Weights of a small GPT-style language model, trained from scratch on English Wikipedia.
Size: 12 layers, width 128, 2 heads of 64.
Architecture: LayerNorm before each block, learned positions, tied embeddings.
Training: a variant of SOAP for these matrices, 98M tokens, 2983 steps.
Each number is 128 + 24 x the weight over its row's rms, rounded and kept within 0 to 255. Layers, rows and columns count from 0. Numbers have three digits each. The size before them is the row's rms in percent of the matrix's.

# up: layer 3 MLP up, 512x128, rms 0.059, rows 222-321, columns 64-127
# down: layer 3 MLP down (transposed), 512x128, rms 0.059, rows 222-321, columns 64-127
up222 094:120115171109157188111112108120118147147108120130085104158085141097135131123186130122156135153119135099165099145139100147152118135144112135107141094121159121146173129100086174140145113156156102
down222 104:111144096108100116155115102130160153142145155109171145142161171125065117115107127149140089112136133148072106128120148132121128097127146166168130087164130136151108103085128086109108171076077102
up223 111:110121089107164128124163108140133151109139123115135098108133100084114141125067112129142106116175190139081122119103110136141100131125077112111126132142115097147144122132112142123132144106120161
down223 116:150097151136161151130147130119114065138165164083157110129123129134151145132164127136157133116100150163103124049146102115084110090137110131156166148144124113088103147077142084127142130099116125
up224 100:123114145166175132133111116109115162147130122134136138146143171123142149139163194139126085167115167119121113125128119121128087112100149106117119092095131102114134132144120117134155123141116142
down224 105:149098121106101100094151146129120087137109172139104108119133125116134131127093091105105155135144143156150135118127137121100171068087101138140147137134107143144135075124102083108098111091140146
up225 116:099090146136121091132146133140147141165129094136126105127094120137093081080119119080104121147174136161109135137142153136152156147135132105129133128114116145100103172179154121130131149187103108
down225 111:130124139144120184128111118132103126105115086112115114127171161135150137104124141126133052086102110105127136120126121145132136186124147108130094141126150099149171100080114138102084088095137139
up226 125:158140140113100115138104123096119144118187134134106143129118157116091113127138114173100124116144139111105142076102109150153132165097080137108133111156120162148101160167132114129109119131131189
down226 121:153092103146123138134130136114140156169126130130148105169151101129123100118076119104114070143134103119124120170144088119176164147106148125147150104169142128133108135111102156129112129092106147
up227 120:156145144110122122140099123115115110121191114133118139152112115146141146147151119142113108126160151154078126126157164151080117119129129156095076160213152108159138183118125119115109109159086115
down227 115:126101089148134161135158189103166127172155125131097142135142119158127110126120153112083120159148076121162089133135114132101153136099137137116133128136164095109122139121124166128114175150126102
up228 106:078103146175135117154112145133120134110143171145141113119177147130106092154082136140136113173109136134120101132085097120106166113144100129102104103118087197150105097115121119124141090182132138
down228 105:125119105151136132095091122166120149127143120134121125148108135145122100103148095146163128150118113160163131165137081121145113085121120120128110191113166165156144137115101150121112130141147111
up229 097:098148125128134130141115096122143137160160131090102147116164132136138162130149126184133123115096141118136116123107155118160141125146095156113112088141144127108127091143134109157095075131100119
down229 099:107159120129148088099109155096139108114136187164141110131114106117119108123123155123133116153164131143103141106120172120120138079135136116089079127123130093169131130138119148102122110153100149
up230 103:094112119147157154104143141156116198119133130159116158072151138135133163137130124089126100169083126112143113119104121127122097126152130124183160151138171111068123113116154126097139147134114089
down230 107:106178104128066132142116130084115157148133092100121122139154117111127168144135099103095134168122118145130150155126127103117104161131119151105114112169101140113129121134160150156168115174099119
up231 096:110091119106096135148140130136136110162111138151145125133104112119148118105140171158163173188168128112133149134126156148131154106128123137133156084158124106063139103128152147099095147160085111
down231 093:150136136096101118125145119120058164163084108132131112123122162091110141151109135092155130111097132128128135109128153126156120116129128105108133148135123099133117139099119091148166101148148116
up232 102:117135111146116142131098172101116141147138127114122124119170110155113106125141111078123109111084131117185160094103191149139155158161094130112151157143120119118125098149131106096120174115150100
down232 100:108071136140110141149130132162114136112105162170108141114146107091133130137110137146147120184116127099168084120110085076162122122109128128168131123124110108153109151103130123148120080079119122
up233 093:164158133130112107098159106146123102160134141163131094134093163104129136127135166113121086148120131124110146160105150130096120140138163119145130113087161152104077078100142133133093113167182116
down233 090:120164151143149120126125111163050113121155133102118090106094131123120153119120140131075149118165136086149167119129164125137129144130138148147117058105154108138113124176137137132117127072118156
up234 098:110141143120086130160137135132159113117149158147184071157131085103132113135108150158144132138141141130118139112135116150124127109086084177146116114116117115108121137150082167108166157137098090
down234 091:111095119130126084124100099087113129119061150147098106154109144143119134098124087097145101156098097077091149162130101126093129110136171135111141120120149129104130150159153100116127127149157111
up235 113:140157128128140142145111116120092114144159074088134094141127102154092150131148161171148071132104133133142168133118133134112111127145096094122121144155128115113120112114148135098114144108148135
down235 111:130110135135094151077113130118135123084128151128169101132112128168106097152138144138157073108108124150099161150176139105143104137111126125109171105120118109138136125137119119113125089144156110
up236 093:147111139146137103128160164151143124111132135115100161098131112112136123116084084139187127161161149091131152114092154090134098149130105138135159118153122141126139108171121120100091173062138131
down236 091:116128107110102153121125111133150108142069076159146134117119143108112109138136136140140135096143100177187108127139119147137109122120135144085120127135096133179114112132134132117137112138200125
up237 112:134117146091164114097107122149123119134165120131113135167169136135080158107129151084133132128145117128100132120062098161190141125146117142148109125150100099090137146166169116112142133123097148
down237 114:134143105082107159114141101140096127149145131119108115125111109105123092087078103161121113086106120062132113151164155078134069105160110168151172129136098111134095124135123134165127105136141115
up238 095:148080139125117132113119115133080139149145134141143139125194114167140110148078162086102121131106142101127118115104087152121151124124131136122119102107127097169110133147102115102124156120121137
down238 110:111145177104129117126127116154104111110127133081096164130125133108098191121128144127130148122157132143096116091081160121137089128133126158132100140145109148173142152123100135158168134151104133
up239 102:126120142093109174129131117133132140098151142098137095193147121129141156128138123176126156127118109158183092091128106140088127110104164145128121135106149091125121129166122092112103152129110131
down239 106:137100115110133090131112169129092108128099108122134111063128127115124136126119114121156128113140142108129191123156088085089120113163144103181145105122125155139141106126139128056131158109147150
up240 103:104110122114152121163121109147132174171185136108171127139110107163113130132115137132152134138145116157109082146165116193112179161083134102114123152137131088146137133126112152129127101124155140
down240 106:118099141145145136075143079133137072143137103112123111146112154170102109133138126121089112158150114116150124138135120095135155164133157111139117115109136150105139093119100151141154120120104088
up241 089:144140120121117123102176159108127146105135132108117147137101108135096134099132114124077135128099130073129126103104093093122115152105092114139129108118130112126124134114112133140126086148118161
down241 090:107100127169139122097139153094139152117126110139087154106119150113151154121101108124098169128101133071124153129116071147145113112130156078107153094150142158116108133099127136129123118123105096
up242 088:131117115113152139131149092090127128111081128128140100170108147168117105138167133090138145133111104135133078130118100131121143093117124113161115090119082129107110149109106173154125094102162102
down242 091:096134147115106120129078091144120133137078148088097163124122089157097121124091140079135107128112140123078123150129130122100112140176069115128151145126134161109137121153126099119147120090142126
up243 109:128099115153135136138132165139126115120137117070126083089139165122103138141126153126117162149115122098124132046119113137109149105135117131115092118108159134147105095156152125155112112091166130
down243 105:162139102133117080115127135108136163178155107109108159089152127141143129077069143140132102129106130109073122159138101163154152158125118120146139123132108123124176129122091131097153127117105141
up244 110:149150144137141160122139106128150134099099137169090120111126091124096076113149070100142117152127162119170157099133144117105099128105147145172120150099120148142109144093131127183155099154154124
down244 118:101134116109146144138115136139069141125110176120084107145071117115129123116124129111093109118113098116125110088122142088104113131143104091114168128123113127127140085129110118114122116106099162
up245 119:137174157153136107099165150121129170104142154134159136144109147093131125125154119109098133118115107140113127121100136133134143160140106173113095101073130098141149108123091115128139138154162158
down245 110:147149114112107123124086140095139115079100104145106125192165124134121152123121168146152129107169135079122148117088086087138165140128102142106122083133122149153127117131170100145107122160152136
up246 102:121114149130171165151164165130129120143144101135123126113161110169164154146109174108098125163175111140102135111116133133106174105127105130134126140102099112133079102138152126113131153101171169
down246 101:121145101145105113144097124124132109125109105135114092126120153156107124153123144119088197128151138175142127142112124131125152131126102094149133153103135133123181119178068172173136127144144141
up247 092:117118128130152166116129148102109142108126135149125091114132150156080143148183118110119138162121084091154136106133127084150085097095188159142089106118098138134106167076107124121088141133159125
down247 095:091137156132151112131143137099124118101131125105137130059135113133160111126082150119107137096090161145091106134087176122083101149159115082142131070112125144103147121107103145128114134119139123
up248 109:118131133117135099132133181098133103123126093085157148129166163122135139153132120141150134119123133136141140105131133135177135099130133145091083168124103126098127112154165136131070111159125100
down248 092:090092119122101125113124115157117131140162130157140080177128119135069104141114095118158111150140136125145134155118141160097127115143129097149177109153122137131130133126095105174139161127161112
up249 095:144154130114091118118143111146130081138103135135158089122120123082115128131147114127168091104200142177075113133124105102119135148126128124165117134123106107158138120083106157137129088115131166
down249 098:078168129125126147116113089155096131160139089119120125084113054120158185122128163115135110113146154102138145119161106073128087131134117152155124139156129127160127137142135133112152129125139117
up250 096:133110126118135126158135158118121153115122073113127158083119123149136101150131093136094147103130079113118116091117101127167126122104132134168112093107146125156120131172162142147048122120128106
down250 100:116101161121140154121090133144164146112137111092061139124135122088152138125105129144136069101117165079147133117084063139134104115126102090095127143153112151140127122150131126115144105132148107
up251 109:128118145152159135105121171121129089130102135154096141136068159109088117114129123127095132125109135118130125126127084131127102163142118163118139096108137108124180112116146136174062125143106163
down251 117:117110144094164138132107156145081130128141167133111104160099116125099106135120150095160111130128137141099123126117153130120109114133126166108136130099076118120136118071173121155087109159136118
up252 114:174146138173100153127145109106117130139146139112121109119141164152135146095144130125160151128096114162147144141126113152124072168133115115127138201096128143125150134109081161144108125091128165
down252 117:153123117146084143170160117120125121161180130112154125099108168128173122149159130149171146164169127133167119097127141109157116170151122137146112110123106138126138146124143161137116108159106099
up253 085:145099138143161167125162135150120134183116147105146151117149126141147163155166127101167083119147132117106112128176116106150096129134157126135085086093133143154124164123129138129119150108106166
down253 083:068111143164111174138133148157130130114104088163141087147088108104143121117149104126122128142121119108154142117126155124142132097149136146097147173139116089136140078155159103138116152126145162
up254 088:106124074096119137156143138100151096186120088135137108145122121115123147142101108143156165103134126136108132141147130124119160135138149125126108129155131130148125103110126123124082118079152139
down254 084:140120114152149140135150103159135130098134152122090145157166075136112140135106134111122098115124126102121130120133130099106110144102129158103108156150102126108138111127168122160148092098126087
up255 094:129129133092087134115145127110130082109105084146127112160149119065137108086156160119106124159106141131120123136087106137157147077098141139078135105117134173091155138106130090140105162155148135
down255 092:155113106152126111131114125099142151147104124162182089141110117134117146123106110136185112163142128117153156132133146102105133141148119138148127141139149130171146086109116151174120145073123142
up256 079:106115175134155127102156152096111148118117158146136130134146083156135103137121111145152090144124112137100125161161145143139114100129113142182117083134169113166169136103087119142135128118128146
down256 084:127115137109096113167095123130092132127138138178116124107104119167116089144121162088154169101111133123144138085118144135061120176140092120134140139121121182071146141150134165111161122120125136
up257 069:133138154104147144194090120156098160127104150091148138121127141125155110141141076137168107113132188156118087138153140129130127138134090113150147150190124106139119138183140100141145069170154112
down257 067:136110156165124090143147129148132131117151149117127158137156112171144114133143161127102103111118113139121137126115113142126125147118149151157120143154157137110181127082172139164092158110139132
up258 101:165093148130132131106163141125162113166129097084120139122177131123127154122127139157115098141129167147108116116143129157167170150138141119120115129128136123143109127150166115107133091143128131
down258 102:130129118117152079095132152123102087145116144124147126134103110122094156187141091103150111113128069151118110156099102089133097108069074142117112181128114127135120149149141136139092147134132121
up259 119:099103130107155175158114134109097164141115167135116080130140132127116139141126124141146083124164151141123114130175113102144146118125118127094117115140140116134145162132100115154118121138151105
down259 107:142158168160090143113108143132146128155115102147104120114166157095118125177133150130186139125147145100122157121144127126126092166147123106123136158172169118122137106151120137132132130143127097
up260 094:143142141090099091108158121120119091118101148111127058152110141121158125140165147104164132143111153120132157159159179112142134129058154129159093153093109116110146122107129118117136163107141090
down260 092:182171130081103168121123099118103175104122107110114126119097099145138112127098169159126160117104123114131168146083117153153136115121145125148127122156128095133165142112092099110121116130125143
up261 126:102140139090139130096136148162136155101088134159173091148110140117152154134092119114137129082149136126091095125084101152097121080148091111082127081161164118125191157138141167157118142134149144
down261 124:129106135108173135113097137160126106123120163143180150143115138132107153160130116121116100117155117096139120137122132108162142140166162137093126128166133097134106169096145154135113094090112114
up262 099:149121135104117139110080163112129119132201162165145128113163148140100125166114117094102124146138112122145116139122088106090146141094105102154131122131085129167117148142130141100129130135167139
down262 100:146125123139157084099162121087127126138114086147096180088078115120169123104156137109092130105100141098146155130147167126132118142127132101127123103114151155129174156101143135089132106176104134
up263 102:128112155125107158129140168101127107118149108106093092134073101182137080135136138137131103127151138122146099141101112114163149104116111120168115151114136093118115114134142158145073109134093134
down263 102:108129133099191129120121091114086140111115099107103143111121145113082167135147110134124164131125132137096128136115101105130123154073113145111123133131122136127142114155102117152191161116153187
up264 101:115106149164130173134127146139154131144103123148098148158097148117125085145174148107160142136098131123154129158125123140124124098106121131123126132161122124112154091109178127164089139080141138
down264 111:138120133089147072175099127143081138146119164120142140141120115177096091139105109169102101139149145124141097100143133093108108172140103128108118130143064112146131148130124145153097113143129137
up265 095:158139168123079145142119103135133175165118131154148105141108173178183101122144123141118151149115192132123127129180111104129161131151120163143111160125137140122100153153123161108146090133144115
down265 098:136125127152156083111157156094124130113110142103129157130117105098081197131113135149108158127118145138082101109138148126151125164113155130135132109123136102127137139096105134148107134107143144
up266 107:107095152098150151127119137109110098138137133161115138132129111159143111094116150134141102105111111117109128128133101169129093092082166117100128120177163116137160083187168125100129141114121119
down266 098:157172117106108164145122098100119113099085139131099155150161139116134097143129118174100147092118137158085113122132103115092113133122125112053110127106105136120094148144095109095096161166133152
up267 096:146125137129133124170131093165154129107126135113108110126122123120108141180118098127143130143133103138109101158128101154116125100112150131121132110160098111105193131157128123124122153147140159
down267 087:153127158159116141147122118080115108132126108133154141117149123139174101126165139211179133119140094145095153130130100150105169139129107110125118141125170121144153098108152118160093124152118142
up268 107:120132140143121137099124149133110130151150069144081155149126171147133159124121147164120130099073138105151158129139154129145116133115136147143109148132143143125134145128134138090083116163101099
down268 113:123148152114101147130114156141124126139125165087116090144132102142161156122101103125165146142133160136127141094132114130119082116109136106088149130134116109138102161168111061138132098110123118
up269 106:125149156139139163134124114117146136114062121110111132134118120128118130127094128156122115170110138115102127153140146121152145143106146081089112125112125109140090165122114091117115105150096183
down269 102:155119119138114160124120108140093124091127153144142131126135145122124070183120100103121116106113146112085157081103135125062148150143119144138173133160075103112138116147127089156188108093178120
up270 094:091143158139147133146126146142162145108129131102135123127142111126161067137125157146111145124150086132169096131141138108127099166097084140107152131096119094140152169107155144153159157149123110
down270 097:113118097112154132101100144125118127157107125160112115130071124103129139093101154098161131147163147155116140138123139100122178128155152087103086132129108113131157142112108097115119153122155144
up271 100:137122129145112109114106130145132127129116141128102138141153102122125113103136158145121059174109132130153108136114149148133121107123143089130111104150141078121193095127145123108136102141145123
down271 099:117193113145120128151134100098135148113105160099135134132143132146118100124089128157155109122126126154130094130142107162126096147135114091135152138126142143125148140122127166136160114133115134
up272 091:079142143145122121100121093150141142106104151140157139140129084126111140145109135067143183132102138107113137127177123140159117132136153170140171091139140124133120155098141113104078131133148125
down272 096:122151081082143106147214165159147119104145139101122145123148132139164106100127092125090129138110134175146129116125128122153144117130136119150146115169097124098109141132136101129143117120105142
up273 111:162127146131116153141123167113106127080108138143113155104121110142079137147142113149149141098128139099166177125097130111103160127109134163154124112116137115144150082138111115135113111141132127
down273 109:142123174136169127098149117174143140162184132152158107152098094117129164128136120122128066153129103064094146137128109131138130117121120133156160144128129113133110107124142099083123125115156105
up274 113:153099156111112142131146143196119126161095108121117152143163139110125146076149108132154135162122130108098151089142131086167109167092134096102100118124132117121107110132171136142155110155095148
down274 110:126138186142111108144117163125089151147102113073157144130172149156124146113165116132156142166119086122118152074103140099114146112102151133127090117098125141105097119121113096158132140118107124
up275 093:087149137108150114129133158135138114139102106145132128086167101122072155109116069137118109117094143114164159119091104153152114137133077142147135164125113131176144102137158138103115134165128160
down275 113:140129096115162120130142165129122139143189135127108132119116122106132143106128125119103072126089119170128105112175115166122111146121139123154137097095156178107108128104196157114112115139099101
up276 105:092137134130110141135102130134098101173107117116132091131111146157128094127166154112123172120140121174141133161148126130130124168119143126133120097160117119110093161113103161077110135118139097
down276 105:106121128162139188136142129144107113126173122173162133157116116125170106140144149141115149176126100077159150113172125084160161115156117114162143118154113104129086151128179138096130103103139095
up277 115:128130114105146138132109109108122130148122130075142152176143155117090130103118088151118139131090124155142169118118108110126144151124182096151132113136141078095101140149170142116093100112127131
down277 114:086150132151168153137147112120114119105125076124125133126031132069102095151139114065147128107130095108110156122181137080140154127130112139145101112114149143172160155166128167109138131107119113
up278 100:141102114131105153134105094115118112137158155137135140136182144103120115093121141172138070198141126127093124073073141104118165178109090155134154138152126097102121137120117142088173078137122174
down278 115:074115149152134140085160109159139160129104152124136105105094149146147154130127127119136138095131125159168118166087144108165148149094091115111096109145109129120136144153145181173127116128130153
up279 106:113087176151155114083125111181100142104135097151128131106094113092135135107173112086140110164112104128140080111133144181133111120131136102142119134125112068098129170147138147143118108136113148
down279 106:150086075095090099133136156114100106142091150109154148120103133094106127139152166071116098146154115107116122129152156100128110094130157090118130130130158156138145164145117123126083162166137123
up280 095:140158102087101129116162120097126178117151169138135177169120095127138103146104143134118108151134121165089086141134168190117124133184122144121138163109090085122168116106147133166120161142154159
down280 090:151127130124165150132146185110109084134116162144170137100060104154131136096144125109101086129159113109170139123168112133123172115152130124134134142123131134164121121162131143137156168125108131
up281 105:168161087122072125121153160120146134131135147103119088121124153137115155110100121157130152146091103132112162069144129112140123134084094133124123123098134108135106138143135143130121096161137149
down281 108:130139172145154168128135144149189129111097160064139130130123150138130131140085137138160119138060097113104140120103124100150142104133100151157067120116133112154110161146117147074141157113141110
up282 107:193152110105087125129132166092102133073144133134148112110082147165080095143146123121124156143155133118129125125132141120109133119100132130124116101122128075153125150141117124108094123116169126
down282 118:098148139134144075135142101121096117132138114136076157178145117077138134116107083115124122158158104126124165118091115108134147170110088108125128152163129138154129092147120115105169147168121139
up283 099:160126096130112120096128112136135116150146131120114138153099139140124102152108092140140126114119133152165129122111116168082102113167103118144171156131095153103140105133099149118132089106143113
down283 098:119137155125130129128138107122127132110120129142073100144145162082148161097104142097111097138127136127101154112129149119134104134121142138098105133130148123123114119101138092103116107092151161
up284 105:166111150128128093155152164130133142112143130107151101116162146160130123190141152133137146122123110143138130098119120151058154147142128125127145097114115074131127138115117082098118114161160104
down284 097:120122080141124171082114141132114126104111105090132180142103107093144135101147098146124091164127105102147178161134126119161114114174124156164125177144153107122138126096124160125158122121130087
up285 113:103106144103110114149096099094153189128132109152140121140185112140110109141141171150125152122120157120163109144126144145122126134084126134134054133143137116086113130149113149133072144145103112
down285 118:135115126138140109104125134151128111167154094103113105185118132165161100128118133147162148129157087128098104090039144133131127106118126137156143131154088134142138116139115149118137096071150164
up286 110:117141100110134164122130098175105112160135106100143147091123136209167111127114102106144152081158144101129124126119114115146128135133137115161113088160092130140107197149138160109109100140129109
down286 111:118131130139099117133128138128157154108143085158141105202104139087129147133154120147122106186149102125128131122143147147147116098142116157110144102135149110127101098157161142130160141160159087
up287 071:116117103140126087126128146089143096125112133153126141100143146144133111150094159126139113110144141103122162141193171117151119140097136121148118145158121087154142130103168153123123126086099107
down287 066:142133085149107158043123135125161173111145118143074159136154105137123133090148160126142148139136117121125147127158104127111145112187182117135130154158101092120115135134086111103144107174126132
up288 090:178141128122134155143109117152121125111130114134104155145111143145092090118115081149141141116128151138135164103083126119150073162113131140134105125143143172103103105131127131156104117143138128
down288 099:084152088120134135125139186197138101132131130154109146146105173102133094150127117099123162138108126169154124121173129138080093108130142119170148107105137148144093155117112128132136121139088150
up289 104:137141130091123124156121101184128136120145145154159119115125101127115132125196110166152117120126100137083140131137135123165128157132105172151135104127153099089110081120142143164087127105122144
down289 099:128115127124161166105145128136122148132167155153129085125161143138120122182136084133089159142119126138144117110145147123128100127120180079120129128100128162122145149156093134130148152131175147
up290 083:132154091120101139117137089136126162088115141154147171077114124152130137125092137098127126135113137123106160120076149113142157135113163119125124096132130143131080131159121141134110074116138103
down290 076:129166153120148087147101115077139140104086125135148149094115112130122118157152115155120149163062120128114115133130110130144145118141085102129122132131150150134157107127117128112145183132144176
up291 096:152148107135068133181110141118147149133132099133116113186160126126141116134133119148131129166107132103094163119124128105124079126153111147178147123129157106127160109155159132129134164154121122
down291 089:120080143143123158139145189164142126120143146155163157103116105131194145108108102131121128140128108125132119093109138107126107128113167109146114107168129164107096128140085113132069105124165105
up292 081:131100165102133158125168126167138104165111137103148147090146181134153104130132158090145142120133089168112093108173112166125130138152145094121082158158109111120124099145116117111088132095141141
down292 078:087095086098127137097100118114135133155076129147150151130102090111149113121095143139140110120099133159126162127116112135163111102208139168146160108138143073115144136133138138127096097123159132
up293 118:092125143141136121151144120118099117140159142142108149091133143126105129145168085121083113121088121103103187142134099135080162132135135077160116088123136128146141127113131121097111093129158165
down293 111:139135160180141160136146119135158083116135145099142139141127138151118167098113153152115107130106119123127159141089120139154111147091120150162177100126152136090116129131114128156126129119122133
up294 080:159104129142139155136173112115135146141122070151106088128145084201120135150137178140157154152136121122124133109114115107146146121173154156133130161067119131121096135107088140137132121111137127
down294 078:118148153118103072134127118122093118106086156062160164085118169113123151154081127110085144132145159141089112126162142137138134134107136121119092141140120148124162130128107123132087103146105128
up295 103:163109135143128105097138168110143159145146084111105137103125130102131127076173143134116115134106135113135141154092110114136162141147124106181132122119137128115079139085181117118121109139099125
down295 087:156147111168110165116154174100134121124143125134134125141176153134107132152143124113121113133181169138145168128126162123121166093142148094116148170114121116159129170095118155165158103157128137
up296 094:147130157136096121126176118126121136153174092119100101153138152113125148140123172129127118119108143151169154140110124132099169107118138125162086121148142133166141138077172129155114126147134111
down296 095:107090078082144091146147108102122114162126130108129145118133078141162134114134105131101113167133112164116121186081144146108108080158147138149109127153103151137121102166156154142143135132081127
up297 097:088148182123155108116114106107136080102127140146134161153153112128135112099136150131140117143155122139107123141106129138146109116131106097142112147153159120074160110122130109141115137104098105
down297 098:147126124136105133158177126150169128157113155128096118111115137120124074177121142146149188137117102102173135119099109179104161132093108146118152149112144134092119099167142145140169152147110117
up298 108:104132158134098147084113120140124122134149192097157135166112138108130111174119151175166143168120176162149138112150146118140144108109139139146104134154108136108130126117125165143168151116092130
down298 107:113119154139161145077090096172101134146126122117129145104128140112108093116122127156153052074104121092125130129141115205131167131127122120136129119125164119135113112099118151149146128149143087
up299 083:149143111156172174130123091147118139172154163126119154118101071112142091108147144134143052164132115139137127121142114113126161114104154130145079127151129124143105102136109132123091172129113170
down299 089:135165129132144156153186166117162134169153109137118144141103091154104132101147135139113150105119157101128116116115148109172161109132106177157114166115100136144126099150085152147156170099106118
up300 100:124162129120126146143121120128119095146140125141125182147119122114164146095088123098155128101148119128115118111109117134130150169120107146157098129107129141149141163125113185121140113133076128
down300 079:140113143099100107110123143136122138116108122136155112091129138134124093165165097132102156119108165107140144118142131136117108065135145136081134117134155101108132142139148094123078135154135089
up301 109:107153158138100147136145140115120133170134147128160152150148153157094151092105129136152124132144148088157149126147129138098165196137119162113097134130167131113104144108078141130108119127118120
down301 110:100127142129131133133151107141106109081159111140091136158149135151138114132156158123138219129131130150119107094154124141086110121082123161124166122096133083146165124106123124160163137135107158
up302 111:122115141135142128119122131108111148152116188139156131080132093117113095130133142067124082106132143183079151134144171152111122115149146110106186118122092130118150064094119156143139139116165153
down302 108:107115131152166088148185163140122147100117132103114178160072145144147114107075117119130167140123111118121108103112143150147138079124126164122144109087101143120137121125132079124142143133118152
up303 094:160136091152114121156104128145127129123132138113142109144133131158110141160125126169116120105164084136152135139166143116077104112108117105180111095083164124139119110161128113146124104111176156
down303 087:147120135119141180064103161179111102160133140132125100115133185146128154102143176128173110179099133109103109138093124125136129145132130127124072127155125120123088118137143136138160123165114105
up304 106:126136176140140105129116112130116127160165142142127157159102164104098090122107117137113121091129126179137119138181116121128105137116137138131134112139146124111098153142165133178126095147110112
down304 084:143136128129135131103091118109108139088125104069156114142173111169158134108156153145099134142131151094160149134088101115140166115133127132148168156121121151126183107110130097133123120153150133
up305 096:111105134145106158104104134128149121081123067158171135130124153118124161130075123123158107103141121110134117145107095140166117115089164109126162107122131141098105135117151117175080134086145136
down305 101:125138132099130158117182128117109124166096144132180127103157120133146154076129161153154142126112133139107108154116103099115133134145128181137101163130138152122154110092112172124146118113127126
up306 094:117131128123127147115133134110132097117108093173113084107121135126138156111141132083127111162140102138161098129106109141167125171156146088117106076099097136134139101105114142144125131113141159
down306 088:172126100110121131141112151113100135100114085120149110110136107167140124131113148119098118138112128102144116118088143073155114132183096176110107159169148092163107147109147083128120115118131137
up307 102:138096133115136116108121097113132125111074132095105136176156098125130087100149132134093124122104132115128130169125146122160105106086157117139155159129129100111148125137126099129145113127143126
down307 102:100148148145108101145161133128090105085109122143145098127111118087099113122134070131090132105121132165122094169129107135135125141108096135106133158107112100116143137124110109101123121145113165
up308 096:166161171149116166146136167107163131171128153155111151170137164139093145137136152157086116157136118117138139133113114136112123120146089097126099127125141083118150107132109108180109151115121097
down308 102:153097143116103108124111130151085081113155142179126133123113132133137177092114120128090156162146136100088110147151076102106127119087098129140120129156182165139144122080110158118152163118115140
up309 099:082114124109188163158146112119131145132132122105172134139099086132155139119110124094125092142155116099113090102116108159109127119108136127107106194137096163134100109125130078140111125162101125
down309 085:161158156180104139132126139146076130127167144158112121122163151155116141160138123146119170142129166116156124118126152138104163143107103153116188084117121154110139151130134095121088130112150134
up310 095:138124125088091131088127113072097146108110157093178155186126160128155127140129107130096123128140145121125108111111120118109158151093135113182125113131120129116138121150147119100120068108080136
down310 105:110124138101103113120130113102139130105126135109109180119115125129109154155102127112119137112102117149125121106133128096118123120126122132118064138153158146119110094079102124110094176078165133
up311 086:132122109159178107137143113130129125130143125103143165158125093107075112081151086074107094146151150154130129126117129151148129158108148132120151109102139151114152122171143076161151126150094163
down311 090:145149122132110146143123163142154123092086116132137112137168105109118149125156100163126080097115115129141157102126118126157160100119096143150160137100144105140098080146143100172126115114135131
up312 116:141101137143169128116130132126144118118140146132154147158126119131117117155150093110121135115085132117121126099168109113139059114167107115186128117089151126129145128151095093142121128122147177
down312 112:144126100118062159171136145140135129123080114125111070125142119103096072126129193105107118143091124156146134175114137133126111126104171128116136118143123105082104122138137148135106105148143132
up313 091:147130094119142135130158116146134157149134148128117139192139141123123135120103151162150134136105175184125140144135163119100092111135150121117122127148156138124089092049102160129098165102158125
down313 096:122126120196141125131156104170109138126138102113121092114162131144167136110125117140178125147156140107119169163147152170166160083146148151157107085112140131119151112093132083125085115125173146
up314 101:122122100112134127140167123127129117121138133119122150090102157116113132169143124151123110121114166112122115114121163141159117143141155123126117125128133095126147089136205144123061143123165148
down314 107:149132110087130139153119131106157133089114162109073111136162139137125159118131171091130119136165183088088118104125175130107120145113087127149160126129097112120130128091126118144130142110138109
up315 077:170124176089145134102065169152101124151138136127139149125118125130149109117131117105124077109146157090159151085108086121082104105129128118103131158111126139141108155081175123109136171134085127
down315 075:105133160169118133132197100131166163125179120084121156096132160163091153141160081165121164143130142141120147128138175145148128126115135125139117128119116099101138131182120112133120109123136105
up316 085:118143164123137155158095122192124110130167172110135154133111093122195128086129146140142146081117171146171165140155131148129138093127135136140146134125148096169120112070143136114115119103150117
down316 080:143141116134097099082155153093126125127084138101157157128157132133067129102120133138087127176124107133116101118096141093145190177103120124123142146106112116116132113138110162092160101139102150
up317 095:128141133153116078105143142100166129141110122149132150171122153140149114085154141147139094154153163100133158127160137128179106130127118121144117142146153114119127106108127140108097094085144185
down317 095:087121102140146131097148108115116116115116138096146149152106080120079097119140110095132105177121162111139120194100136151133145154190158115115119112120086132162167128109118113129140135120151122
up318 109:151188101135110132122096152132115108142121154120159108135137144166101130084164154094092121131129131124066140155138154146084155118127153102125090125123131135131146148125156150142125116127143176
down318 109:139141132098157121155115141152150105155118110163133081174149129126149134091121127165135114087096159144119125171123138134169106126135157141154104143106136122146136118122149128135127128142158116
up319 114:143172137137104146156161165154162138144154115112111145123111106167083133157151090131146134121138135110132127090078100127116130154126113105130118099167134120153137087134140095123123133076139115
down319 120:143124149150134166105133139140136097155138151129115150116169111104121173115136139100168113142113123104112100151149095163152122128169109078136174143159135169114103133123104117121117158132127154
up320 099:170101129105148120108131103141109088109133135162097117161154118146159087114086149124121153131141185138125129145104126096053147119157067095136141142142123126145108145134083095115103127160154133
down320 096:106154127122172151154127112103109126157118149080188111099137129140116146164146111107131088140121109108115166090152164149171162121082155134092138175133143126161143167134132121122140107114108097
up321 102:111131111142099102119155123161111068140110151102093204153143155116085127142113121101104131121124114100095112087115152138120145150120130149129095157111168148100145129134143129131148078142108125
down321 109:133113142130070120106111096116120103152125128106088158161141159136135161160129158068096180107133117111123145139145142125153105160147092164086154147109151112133115125102149094159176121110109085